Each number is 200 + 40 x the weight over its row's rms, rounded and kept within 0 to 999. Layers, rows and columns count from 0. The size before them is the row's rms in percent of the matrix's.

# q: layer 3 attention query, 320x320, rms 0.0303, rows 227-251, columns 64-127
# k: layer 3 attention key, 320x320, rms 0.0303, rows 227-250, columns 64-127
q227,148,272,157,192,187,204,176,141,249,167,207,152,199,202,198,211,164,175,247,189,176,183,191,193,166,186,140,215,204,262,225,140,237,271,187,159,235,79,219,237,245,270,178,202,200,208,114,194,225,212,212,237,124,233,139,198,237,144,219,182,235,254,172,264,270
k227,060,181,131,171,126,126,199,184,193,215,156,254,178,188,183,138,218,256,197,154,197,179,164,198,236,235,223,197,158,259,149,217,232,132,190,177,240,213,178,126,303,243,205,252,275,218,215,244,156,217,134,191,172,265,244,184,224,172,147,167,198,221,216,225,208
q228,155,192,159,192,131,185,181,239,150,260,248,259,231,237,172,165,250,248,136,210,179,225,272,185,140,138,269,251,166,209,242,222,198,175,164,216,196,209,227,195,168,199,183,197,221,252,173,283,219,156,162,199,215,227,208,94,159,238,270,185,169,168,156,231,203
k228,083,264,145,202,216,158,142,186,187,163,222,223,176,166,224,184,146,290,267,168,200,212,160,220,188,259,184,186,216,164,213,210,300,199,184,170,200,276,237,203,180,222,234,127,228,224,150,129,185,93,266,174,213,204,232,169,199,195,153,241,190,201,212,159,136
q229,062,185,181,224,180,212,288,204,178,221,203,228,193,184,241,171,220,214,104,129,151,73,240,183,185,181,187,236,243,221,255,232,226,146,166,166,201,170,131,161,161,160,268,181,220,224,207,208,279,201,190,173,225,180,176,152,166,200,170,305,235,223,162,230,192
k229,064,217,188,228,242,256,176,134,223,206,242,151,252,195,204,261,202,179,219,283,235,229,133,148,207,180,153,161,223,218,218,205,130,232,237,180,182,238,284,181,158,295,173,130,258,129,233,231,80,230,169,201,210,160,206,217,248,228,238,171,222,200,222,191,247
q230,064,225,154,248,207,150,302,203,174,212,228,188,216,156,237,204,200,180,140,155,178,130,278,151,219,167,215,231,221,137,163,207,196,212,260,178,261,218,159,198,143,155,257,169,243,231,220,219,243,188,167,220,186,203,197,144,188,208,188,256,237,214,262,157,135
k230,045,216,190,234,199,193,101,176,242,198,210,166,194,157,219,144,223,227,237,205,160,196,148,153,208,244,201,169,166,212,257,214,203,204,216,162,187,170,224,157,249,142,245,213,126,189,196,170,207,223,179,172,215,168,264,258,188,222,218,178,277,170,149,260,235
q231,145,176,262,182,190,200,146,269,191,216,230,200,233,208,231,244,168,206,222,191,244,198,178,241,289,231,218,246,128,123,266,255,208,229,164,234,278,223,235,223,290,190,244,174,260,284,177,255,207,207,88,209,161,223,246,226,221,153,175,108,224,224,163,170,123
k231,073,214,142,236,136,206,186,206,238,181,161,181,224,161,188,182,149,181,153,202,155,218,261,169,154,209,225,170,192,229,180,184,205,255,154,230,186,240,168,194,143,205,195,263,243,149,104,168,373,207,267,213,195,164,173,246,168,218,200,221,138,189,250,217,192
q232,061,221,255,285,161,235,230,179,165,201,161,229,119,280,262,275,198,212,238,208,248,217,132,168,166,170,245,216,196,248,215,192,169,212,200,198,158,318,189,167,130,205,224,230,196,149,169,206,125,200,145,239,202,246,177,219,226,166,250,132,235,121,268,225,252
k232,050,189,202,165,236,203,179,118,212,119,195,214,196,186,156,182,149,257,153,200,197,296,202,220,194,193,157,191,252,170,205,199,227,258,197,132,196,116,241,158,235,273,180,130,168,196,244,181,288,261,260,209,187,210,173,185,176,224,216,264,186,224,227,250,228
q233,101,212,170,157,119,192,149,262,156,279,198,203,210,222,234,235,194,215,166,250,231,182,174,213,267,202,303,165,254,170,224,170,188,227,193,245,217,197,187,191,199,150,221,217,213,210,224,197,161,210,192,267,213,158,132,204,295,185,188,209,178,201,241,208,193
k233,071,216,228,221,187,224,143,218,145,145,192,281,230,201,168,184,217,235,218,175,202,208,140,255,155,146,145,276,266,211,203,237,202,233,194,174,249,221,227,215,279,292,194,180,185,216,107,155,225,191,127,189,178,251,179,190,198,150,238,169,231,194,207,262,163
q234,065,234,231,278,199,188,294,135,258,172,247,226,183,159,264,237,172,286,224,176,224,160,154,166,210,194,265,278,244,241,226,185,199,193,242,197,236,284,187,142,146,234,259,177,179,215,269,226,213,202,129,200,205,241,211,193,186,219,226,216,239,156,273,190,171
k234,049,224,227,257,246,191,122,231,201,208,247,144,159,246,167,154,202,151,197,217,173,172,222,137,152,199,198,169,142,179,167,269,138,202,188,156,176,183,227,153,307,158,259,261,170,176,153,169,139,165,221,244,174,124,195,254,195,169,213,215,265,164,209,205,173
q235,067,228,180,236,188,169,255,145,232,206,228,245,145,202,274,257,235,281,269,197,224,142,187,146,181,235,181,250,235,192,274,156,187,173,244,191,168,291,168,141,149,237,299,161,149,182,245,216,199,195,133,185,153,271,170,213,230,228,246,245,223,151,277,210,197
k235,055,192,207,244,231,188,178,194,218,216,215,181,200,179,143,206,237,179,176,215,202,192,177,175,204,189,257,242,165,259,171,228,182,195,205,163,235,116,221,173,267,215,216,236,131,207,178,218,199,214,179,271,212,160,173,270,196,136,166,188,260,178,219,223,227
q236,063,219,227,189,227,229,241,189,137,224,137,291,196,233,196,133,220,194,250,114,237,154,201,157,228,240,121,194,202,103,206,116,188,226,150,191,201,246,228,168,164,218,245,211,147,167,224,172,189,161,194,215,190,256,199,237,260,218,253,106,218,248,180,262,216
k236,061,215,147,208,116,152,167,195,172,173,203,174,197,152,281,209,269,168,207,239,219,192,244,220,185,273,213,189,266,202,247,157,205,160,234,220,242,205,179,174,230,219,173,226,205,240,147,212,261,202,164,193,181,211,306,258,194,172,138,217,185,150,188,220,183
q237,056,230,198,192,149,222,211,210,124,189,272,269,206,223,233,169,240,225,166,253,242,135,122,183,248,183,53,169,151,213,197,234,233,229,231,192,204,213,187,263,200,231,188,273,237,156,178,252,184,130,231,227,203,169,179,231,173,133,129,142,162,199,217,219,234
k237,057,167,198,202,225,198,215,225,156,190,211,243,187,197,136,239,188,205,213,148,182,323,254,240,239,225,148,192,215,189,186,184,190,198,236,218,185,195,176,174,231,168,268,120,193,280,252,182,203,277,261,257,148,252,251,144,249,204,214,153,179,156,161,241,190
q238,065,232,249,206,152,238,244,162,209,259,251,259,142,216,238,199,224,173,215,214,221,155,132,137,150,214,221,213,188,197,150,171,121,202,177,149,139,286,117,145,196,255,206,188,146,154,298,223,216,131,98,229,170,266,150,213,241,214,174,141,214,112,293,219,143
k238,061,191,166,193,213,237,192,203,157,206,248,193,184,251,135,184,154,324,197,190,202,384,234,176,257,238,156,219,183,282,153,260,179,195,234,193,220,178,241,105,185,214,275,126,195,270,305,170,173,219,206,198,206,183,142,217,230,191,197,204,202,121,191,223,192
q239,074,178,197,149,192,163,204,247,205,196,174,203,240,247,204,242,150,175,280,193,216,191,187,223,232,175,174,170,200,157,173,200,168,184,175,285,245,129,139,161,260,175,191,137,218,165,183,248,148,167,246,216,206,268,124,233,225,229,196,231,132,154,247,226,182
k239,075,204,244,210,314,208,185,222,246,219,209,248,223,162,184,237,195,143,175,238,153,121,266,187,247,127,103,235,230,203,212,239,151,263,226,220,157,232,198,266,193,172,219,185,120,164,226,183,154,288,160,153,202,222,184,219,135,172,243,122,196,281,200,177,168
q240,079,206,199,203,232,239,243,235,203,177,189,207,170,174,216,188,189,209,199,164,207,186,202,200,181,191,164,157,235,156,221,217,111,192,183,215,159,241,182,108,149,199,175,198,177,189,199,193,172,180,207,153,212,211,164,244,269,236,215,184,236,134,217,201,259
k240,070,200,155,221,182,252,153,247,128,176,174,263,213,175,192,149,154,262,192,218,137,191,201,176,230,200,160,198,163,227,160,202,245,211,237,193,169,206,159,177,216,138,293,205,209,210,117,102,278,144,254,197,176,220,216,165,193,216,146,229,189,200,187,191,171
q241,062,198,172,204,263,230,195,223,184,171,201,170,206,199,151,270,82,197,175,191,169,217,216,243,143,282,190,170,191,118,188,210,307,152,205,221,205,157,179,236,200,116,109,195,254,227,157,204,245,222,217,216,192,188,205,173,170,160,142,227,207,251,164,209,231
k241,076,201,249,173,137,213,182,177,297,216,246,233,262,178,274,200,248,131,210,177,178,113,188,193,213,205,128,173,199,166,208,172,237,217,228,217,176,182,186,223,195,185,136,250,258,229,137,215,143,158,224,160,205,166,235,192,148,199,257,193,121,248,231,154,186
q242,072,212,209,217,238,196,288,258,178,220,270,289,238,152,261,196,222,166,217,205,175,188,238,234,220,244,138,163,222,176,247,206,173,227,252,209,178,230,181,214,195,118,272,220,224,159,173,230,196,193,205,216,189,245,198,192,195,168,161,183,212,203,210,219,265
k242,092,231,202,254,265,159,183,170,204,256,191,180,212,170,184,295,157,123,226,216,225,189,176,244,219,187,126,190,176,255,204,167,77,257,189,214,152,210,163,188,273,178,174,162,191,234,107,221,130,249,154,249,195,235,269,191,200,164,198,179,204,138,232,224,190
q243,093,151,277,116,197,241,224,171,231,158,223,260,236,135,244,151,212,157,182,170,219,103,185,175,189,159,289,132,262,164,209,211,215,196,161,211,202,203,221,231,268,290,199,215,266,170,277,213,248,143,204,244,214,181,177,153,170,172,150,143,179,256,237,234,174
k243,104,180,143,189,106,183,228,156,195,194,221,183,171,173,220,219,228,244,227,175,228,175,190,151,200,160,331,262,149,198,232,225,223,178,234,212,259,193,226,169,151,250,155,221,216,229,163,192,185,163,231,217,181,191,184,256,188,214,82,238,232,234,194,151,152
q244,102,251,113,180,234,195,202,190,152,137,167,216,168,231,185,215,212,218,209,209,204,99,203,191,199,139,174,138,185,215,114,253,212,106,187,210,235,236,222,234,158,199,204,196,170,210,189,210,215,195,195,247,196,187,179,210,143,193,162,208,180,233,243,183,164
k244,129,232,148,170,279,171,159,186,182,171,125,240,185,233,263,128,135,197,215,182,176,153,188,141,209,176,225,170,185,217,210,192,182,155,209,223,185,184,150,254,230,191,234,153,121,239,126,165,273,209,272,173,198,303,224,96,214,210,195,296,202,205,216,153,211
q245,104,251,142,190,187,196,195,164,204,180,218,199,204,283,172,203,232,143,225,224,240,184,192,146,231,196,176,234,157,237,245,227,211,216,207,207,265,182,243,287,252,220,156,216,196,284,147,159,259,201,150,235,88,189,192,174,236,223,220,218,216,237,190,188,213
k245,134,219,253,217,203,193,179,145,247,252,205,109,185,244,195,197,261,123,187,245,245,223,195,221,225,194,190,170,221,185,251,162,221,153,230,138,199,130,224,261,278,255,171,172,156,183,238,255,112,265,158,189,196,204,223,235,245,160,204,149,212,202,236,228,269
q246,098,143,226,196,237,209,142,104,229,145,209,276,180,230,175,249,192,232,238,89,142,225,184,190,189,181,120,215,209,158,223,213,248,166,193,193,237,220,214,181,155,235,188,231,239,197,246,194,214,300,226,91,214,276,235,222,247,188,249,180,243,199,114,192,191
k246,131,232,243,204,300,245,238,213,134,219,171,318,174,133,162,203,228,193,171,153,213,229,194,232,215,190,188,239,148,223,225,183,217,201,197,211,184,207,139,229,226,216,204,228,231,179,171,233,100,253,299,202,205,284,249,225,222,167,232,139,233,216,214,252,241
q247,100,245,242,162,225,226,150,199,105,276,222,155,272,209,170,186,203,224,134,261,285,241,112,218,114,262,270,135,193,270,176,238,131,201,181,247,210,189,172,166,240,179,225,199,236,216,250,228,227,217,172,219,242,127,221,256,179,161,169,226,141,228,191,182,165
k247,130,187,199,188,231,215,193,198,199,189,175,92,225,205,131,202,199,283,198,206,204,239,233,187,153,177,317,186,229,327,180,198,178,187,172,201,268,158,133,147,187,208,212,202,214,158,221,250,250,191,133,191,163,78,222,257,186,178,136,220,175,173,170,288,201
q248,104,270,145,224,263,291,195,143,149,232,212,166,160,197,154,114,226,151,178,152,179,214,179,203,145,200,145,131,221,248,128,147,177,178,265,164,130,179,152,180,127,242,133,204,180,168,257,190,183,216,301,217,189,159,167,224,166,227,204,239,218,206,239,221,264
k248,145,239,186,196,233,210,184,159,196,243,206,224,219,192,134,224,176,97,204,244,158,220,212,233,166,192,187,207,235,170,122,233,177,240,182,201,168,199,174,183,248,332,197,177,239,180,155,192,230,212,218,209,208,208,219,169,197,206,150,186,163,219,214,172,251
q249,108,221,146,254,144,194,224,165,214,231,219,189,247,258,130,175,247,218,184,165,153,160,270,191,177,131,152,297,199,313,198,229,228,171,168,151,221,209,204,204,163,143,247,216,187,213,127,176,240,163,250,213,175,227,219,153,156,214,239,264,208,174,138,192,238
k249,146,166,241,151,122,200,247,214,212,220,228,251,223,220,190,230,267,240,230,164,184,236,267,124,192,164,152,202,208,238,193,193,218,197,176,235,174,204,176,214,171,206,204,240,223,229,163,126,203,224,146,156,189,259,151,127,192,171,237,190,176,222,182,222,246
q250,098,207,236,265,274,205,220,221,222,159,203,157,293,183,234,215,175,190,241,220,229,191,206,263,99,188,102,212,229,252,254,245,233,212,244,191,199,127,176,207,199,195,231,165,113,173,151,239,198,200,152,213,195,148,220,243,175,195,200,200,224,237,183,293,202
k250,139,221,248,222,250,148,162,198,149,228,155,161,241,242,252,250,128,151,203,200,141,229,216,205,167,124,171,221,238,190,249,192,237,198,165,186,233,209,193,172,264,139,184,228,94,210,111,175,185,149,187,208,180,204,209,184,193,136,283,211,205,211,159,247,163
q251,103,126,173,228,206,293,192,299,193,255,177,217,242,247,221,199,217,170,185,164,296,225,194,243,217,197,221,182,156,189,207,226,185,162,134,255,200,153,202,229,141,143,254,220,273,279,275,209,186,182,187,255,257,204,215,157,215,224,228,166,151,184,236,193,213